config.toml
n_layer = 9
head_dim = 64
vocab_size = 8192
attn_scale = 0.125
bias = "all"
init_std_down = 0.0059
lr = 0.0104
lr_mult_o = 4.0
decay_fraction = 0.816
batch_tokens = 131072
steps = 6893
Each number is 500 + 25 x the weight over its row's rms, rounded and kept within 0 to 999. Layers, rows and columns count from 0. Numbers have three digits each. The size before them is the row's rms in percent of the matrix's.

# o: layer 4 attention output (transposed), 768x768, rms 0.257, rows 519-575, columns 624-671
# v: layer 4 attention value, 768x768, rms 0.0692, rows 520-575, columns 624-671
# q: layer 4 attention query, 768x768, rms 0.0614, rows 576-579, columns 624-671
# k: layer 4 attention key, 768x768, rms 0.0624, rows 576-578, columns 624-671
o519 093:501505463553498458497491510458510519516505476514525530487522515469535482499527514462472494521537497453506522476451466484473466497471492492491490
v520 090:498497546481524455519540507516490548514448537515494488502512514515445499545475489437553482494452463476485523486534528498479498493466461510456505
o520 088:580459468476486519513505520516481459481529487457505482501504500505535497424524486534449459497479535494517514466473521507534488477467518519526455
v521 090:529514482469492489469487515527502470491502466477508453503479504469474529503483462485481482507537469487475496481530547496499507507490534509501499
o521 091:466496518484486498469483523522468501483524492478505503504517538498550490518513508441503475482490499489555516517507496478495476488482523509487500
v522 098:443536546499544533475541487468518491503511482519538486530520511501524471476540483484480496497515473501519537517481524547455525553499519485494510
o522 094:498473482490511474478503505498488466498464501529483491484509479548507500489507501486500519510503517479511530564539477524495491521528522505512527
v523 089:563517490538503559474521500477516519486497502509564486472470494546523474507508499539495492491460471530520536488486456521476525541481513514495494
o523 089:449472481460512464521493496497544512471512510520549509504501473476490505506476489450504519537506502456463501484487487472464506483531469445464514
v524 093:510541472493548513532550430506490527496460484483520505525499504504533512517491552484492455520500554497505553531519503470477486505506487472481496
o524 094:454522501526529479466470534456483508507498529515448485502514519473474506518507482562497498497520497502496517473514533521553488521554471487516514
v525 087:498507500510491544496485508508531517526528545495471473495462577491457467471526501489500516501487462506482508525467491469504530498459488525486470
o525 088:491531480463490496483472499498494472475506532558502478528548451496521529516511502475495490521473503486478532450562493510512537466538534515463555
v526 092:522542513508478479511502497539529511491475472502490487502493463501504499477508489501487478460506524524527513460558510508528491491528482508507488
o526 091:513484531511479456488480479500482519545512499475507489477499535520462504490480547518526524522482466522482474545472500512522510512514462495511490
v527 093:504515456495474540479460482501539513505521470504520527546480496475513490470480540512492520506523451533559487532542470459414511540481526532530493
o527 092:471503479499496476546511462503433486506506529471516491494545474514466508514490541488502478540504496468539494550495518531550512476495493523515553
v528 093:463518488513487474486492526491511510524475469537463508464518438486489504504530497508519475506471451511493440493493507517539500496470471538509479
o528 093:546474492498508515505540505497527476475517510452571493487505547524518479492521467526487500499558518542475520535514512504507505519530539492520494
v529 094:438479452475489475500496475482481456519498509494515519536500567524498452486434529502479513545487502536523482502501552536455514522529484488485555
o529 094:500528534544522495489504513550494511527488494459518538489482532486478481472543501494513473519473493476522439563503454467465488517506492485536507
v530 088:490464478496546531527520570465501544494503468456472496492487499505560476488520510468574510515531522489519505514519467503462477524507500466507475
o530 088:488516515514464472501477473557472467490546502531514537498475509506443495518514515477478479518490529485460528505474476526482508496550524505432477
v531 091:485485493481462490537490516496501500529481514527499533508493509532496489456516577464478493541485550476554458477506531486495523458483484465489438
o531 091:495504514519515534516505481518460520517475485472492469499495474459501521527504452516481515478502465492514527536477468529511489474510520514533539
v532 091:486555534500516508530504495468544490524486507494477553514491499531526556510504510476500481501474507515524484477501487516518471518484496502469516
o532 089:500496493516490512532513470564530495469540508503562505524502498522491469507517489521547465488516537452460497539471455483498513475462507480490545
v533 093:532499493527459506508480537496537441537446492502563476531506525486500479535505505497551477485507513498467493448531489483525537489495502527503493
o533 094:528498520528531526476512502543475514470543478531453518493497456514540511431462490528462511495475513464527502520512485503544492496510520485516478
v534 093:515502472484544487540466502500502530509525511486487473478498502519470529502548475527525530459475479498476530506480476493509511492496485475504550
o534 094:522506524505489500512492453481489465453482535495479472483509492505527504500474469442505488554500539516503507515522539524457512476528494478499480
v535 093:502516500524484543516473509414477518515512513505538499472497520478544464465469513507525564511506512497508546498525537473484516512537509498537520
o535 091:483512483481502501468538471601527485535465502463500485514533531527528528504532496463455469517480498519507510517503459506511508522507469505517498
v536 095:477463452505508494498498500498509478510549502478546485483482528518475481491462498460504521530504523527496533507501533481510466536501484457529484
o536 094:520516530483495523475487505463536501472459490486507508512531491475538489504513532486547468522500453534485473474472454482520485523512455502532490
v537 089:558507527473505500527532509517482461553499508528476516502479518469528468478508501479490480498455552527456514503489511504494505523484506485475520
o537 091:464496520539512476476490552490489508431495482485521510515461497485526491494514492552546500526516518457503532497499482485458469502510503473485452
v538 092:518497462527485535492536455495484501572497521520529498493500517471512470491488502463537499475466549499473495487490471461522465456433530496495466
o538 090:485518537485452487516508530500458499506490496497480484515472538493468482523500488558480502554526510513485465484471480507505498528527476471508493
v539 092:455494492490516495521494496481515529559491496471499441454477479511480492481534512471490495508479483509492559452509487482498474492521497492515469
o539 092:534502491542502514509498514526532500532476488527472525519515474495538507500481470496490524469480525512517478536484515495484515503502461474508486
v540 089:530523457510476484503508483524493494480454476461450492473561517518524488489522488532488456506467487506486518462523524530513475490511483531513509
o540 090:508479481490520449496516531477483507505499463501474514500500533508499485477499520490455488498501478481518467512487517491526519478542505518462505
v541 095:473499500515516470494481528469472507531532534509503532515541480470494530504506504484498500511529529512492500498481520523480484494517502479506517
o541 094:516506512471485514512512474515517495486519499467537495536467536529458507494487489532465482493504515517495467462510551475479550478499500531511441
v542 095:528508506514496525539511543472513457442488494477506525483511539507558574538503508477525528499489499516477498506495521525423528448504468492514512
o542 089:520501487478515466496456454477492508499480525498478455519532502455461521528470526528525497499520518480503517476535511434513466506510517540482496
v543 092:517496501499506498516459473482478477543497550509510514477479501539483520513470476525453498490498479484486510494531498491501530489440481510525473
o543 093:478495560525498457476496501479513532460506472526476472466492514512484496487504518504511535546503510483503512548465504497477497507505510458491515
v544 091:478533522486564514511494460485482475511507507469527500513484487505534488509461478467483487528506528514486510484462510470519515451513491526439499
o544 089:505511483501492526508491531518498516543498521535496503529539531481495506461534518530513437488515494506538488484525509527513503483523503465526474
v545 094:466485495503522465489514486470526494504468498513529517535495524515485512439555483511466517524509493514496489493496505570506554536472503502478575
o545 094:524535460485499503491444463475499491499470538481504466545487480516484533532424490485508484490492502463481507509515464476469452528527511492506492
v546 097:516447516565508549477491485473487499471537496546514517499532483530520490505525493479485492473452516493521496533492489493531519478456517534451473
o546 096:494575533469541501467489500479476472557519483506419508488450485509529492497512509513497504514505530511499532519509470488510465487474484451526502
v547 094:539511481508514490506505519481502495511536540461509493458460519562479486519538477491462509539507502488472500435496460557471481480503491514477502
o547 089:520489484501511535522496509510485527519537487523471512578523532457500497482509503518499489504504492446518492518497540469497516496475521541488495
v548 092:512483517501455486440513480488475500503478488502493534504512502552525476544473522519529491501475472513534456510490517530433475531539457496493526
o548 090:519518480477498492495513508483511495519509515488501544491507494453520481474510468483474455461487498508472510459499488524537519489471516502478483
v549 094:497502462499513492495488490515490473509499496495505518510482546549535484480501506496482489501520487507517487499463497478516491498510503486489507
o549 095:485476515498487476489526510493487525526475508479485506478525514482477487528472508477483524476480530514521509480491489510480488549494478534513518
v550 095:520503460505522506436463510519513512469475506482457559477533460480504556480506452521503500521480462485462485481486546544466557473490457479482486
o550 095:504460459544451495538498453445495474497553514503520456532495519488525506512484523485532476488516538492519497518483503454499528492534553529506498
v551 092:494523474455499495552501552518510489541508489495454507533522469476508502486493478505511507494475517489491478468541523464517468513479544526508454
o551 093:525490494540512463498527505503486530512482485529517500511456464517534467503468485541476501521502509495522472519477500526472473520554474463450503
v552 096:521494507504522496487465551484492511479492525525492499506434538511487493480518503500501497474459523478504546528507469515514477536515487517456424
o552 095:486506517543524504511468449510511444503470473472522505506502505507552465513491464497531454493502541509490494522475496513475495462485506466525505
v553 097:485512492461488483483494472488481469549538488491541495511520491519502535419483480539500469496438510468461514466461523491529489547495538474533527
o553 094:505487492519491515483515503496545482512500508553480527485505548510464506555512504464493530460536507503507477497509474504515524466517520529489469
v554 096:460537456510474433484502502511512513539455492503475498482486508478489497497512486491513495480507512504506498591552541456492487507485460531518497
o554 094:544469506473470510525505541429509502516544462537498517497551526492519494511489499480476502494517449473512516458458495524517485521478523466496496
v555 093:484517492501531497526477513487513470458494460548533533464508522583494478493529548528485463531491469530497526527474499540513485522513496522512529
o555 092:538479513509499519521486469516509501502489509509449480503512506447471487492514515486509482532547520489486483526510477467526503478464500461487457
v556 095:495520442502480457534512505538496540540521499496506555481483465533481469524478431512517501491529456480522500522493514520486508466504456461473486
o556 093:483503491490469525465506494516490449445474501502520459480479516488506507487536494504500503497502496543445506500457499490501527513523514496491517
v557 092:472558544518492557489504511502489489510500519493445517507476440506548532525502474520538503498506459476494481536524500524486491572492484473580486
o557 094:487491497496533515514494484510543486510467462494479506471487538491510524429522480501524498530521486547505493519471495478502483440513524492474544
v558 089:574480523495502525509482444498522507502548529540497505505510517514533517444521468534463516543503480474512511535492550514489461546496483504521461
o558 089:462535482478539458528509512507454479508512481485462513538511498460503479527502477523538489491509500493517526450465467499522516532487495550483522
v559 097:583494517468518527521478481509496499482500508507464500477508511486502491479481496491501573527479507491493468510512502469497535470521479553515464
o559 096:471513493529466515523538513460495498490488489502538510483497517511482519473498485473491482469470477508452522506503459495523477450455493508488475
v560 092:492477512473528516519493476476499472447532510507468483472508452480519501507519544503499505511539496481508513480475514489482489464471540443490510
o560 093:525492492490495440509476542509552506509450490469506469503469503524504498507494489435510482495473515487528499491519472480506519533521478541531525
v561 094:492487460535533563474528480490532482536499464477556522517538466482522527485505521458516513472461513450479545467521510460492477512514513483452510
o561 092:504527564471510450537493479499475513539514528479479530488518474498528460548527545461476478502555517516499452531477467482505518490509502511505496
v562 090:556491528532467546496485550467493515529518479512471522461510477488453547495494470458512487437501523468506473482482569478502478499507477523560530
o562 086:489494556508492519506482516491498473483463505485537447489499512480506476484452504526522499483492497560503496541542504501516511515517471473454494
v563 089:549512478532531516514463499518536467519533535488481504532495507454515516502502508514480502497494484479505468520549495504508492530495497517512521
o563 090:476475494483464491518520487491457501453491479521512544517546500516531545529445456540548454536522491496470510489486505548495524470493510549540533
v564 091:518530510501498512493470496541507480524578526480540501550545490517556521494475516507488480477551491517540502526474555504496491484486478491529481
o564 095:494451501520547524556548453481482529515487451533483519470458534452510524513464479494540458476462473501471491484490495496512498513509543512510480
v565 094:459494524499465487462493476502463455507530537506545517500510457498467523500537521513472520487467513512489521489498499500482499485474473514545510
o565 090:502477463482511483531525498478485464499465482527510463476486500520527499520518542542493485525514476445505491464486488553520461492441532500488488
v566 093:497511509521548532508502520480557498487510494489498554477495518517489507507504508480483486492486511520477516515494412477504545492475498510462501
o566 091:490507476460487478488483509491490491481493499483521484528481490488502515563558467567504458512486525478497574522486503561503501502471473520471527
v567 091:503487514520516546488469534488578453506519481486490519476479521526487518484537494536524519489501538463476508484536492470474534499478462521466536
o567 091:466479490481544518485470495492479456543480445508517466501535502533513481495458489515508479477504498478506493517470512524509504503494500493502431
v568 094:496502485529525526525533522533516464536487535473493514495493508462487495542498511509498490510494500522514512528496497501498501510488496494487451
o568 097:516482522508485479516507484462517501502518527539476480506521491509512498491521468487474484497507501493501514493504511510464512522528478509523562
v569 089:456476501487474526474475498496542509493449499499524503489463518532484512463523510481508541528528496490520475479519504531526442505533491491504492
o569 091:508521470468494477467493514548493490539537530482523482477534477486517528502511492503486459499491500523509504532502525497438522463484503523481491
v570 089:497516507511479487461478495456513514521457489474502481491521531484490515510495466496463537508497480526494439475533545507498498563509461462515482
o570 091:451501488525546482441495451475488526471496449499500490506535516495515486489513531518526531479479526493487517541517450488488517479529524477497498
v571 094:491465487530527478501458514502517495446491506451493513479476538499487511501544492517474511510478510524456527462503531483558478507516497495505523
o571 092:472522496471496517483511457495466495520517463506501493531550510536518454506482519501489501467532493457512504520460498521515485514521493486512477
v572 094:502481509498441477520481480491519522510515481498477493484520498503524499523528517505513514478486517520493438488446495484494498495521502505506495
o572 093:479524490528484485511519525500477476519491492498519530493478485509516469507474480495478515514514475485501470493500450506457509524507482484490532
v573 092:500515507498518497459513478539487486499483473507476470488501473462502499494516556485537502495511513465468506502527517478493489446543500495468460
o573 091:570511486463514483517496499516475559498482488455501462482522533522514527504523460516496454513487497488458523495493507503518543516503490538529529
v574 090:478553488480474492547514461502473555524522528510474497486507432472491510453489504516494469503523538519462477471454535518545464517523508441496452
o574 091:529486495486514515486512504516457472510480518490483477457499515530506490527485467506481475496472473525492522485505466485507504457505503514489499
v575 091:497520487478530523504512490518534516474520527479501509520522471498515491482477527516464490523514541523481492521436486531478507481488492457515505
o575 092:514444484545498483500523553511470494486525495500536530487520521533477542515512443455522508448512517424518499520538529461500518514488467549528492
q576 081:496568479438551521498527486513553536462501498570521485515474535468493501488490486482517488506504471501540526485493494475460478463499480502562459
k576 079:494471500553453508521509503513487524519495435519503496464508532492489513549489483535485472496539486505514516493474481519472521511491520467494518
q577 085:504514547477484541468499485551445486487526538509476492487489470467478517500561518502516500496528471534492529476495476511498493483513515538543528
k577 082:526493494496490524482474504519514495478469578537509478507491503489511494475510482482505530489488542504504509492508453481477460450530500524507507
q578 085:548479529508484537500533498517483489504543536545524513515523441430510496495562493468521511529498522484477496464508474506469482457513486478512592
k578 081:491501478460536526480529529538492491537484497512484503527531521520486498504466480517531516502505498493491490499496521463476516511506527474528537
q579 075:509449485508512488522495518472503491501517500511509527483508460540500499516493509460497474526502483504464535497496499492483517510440512449522468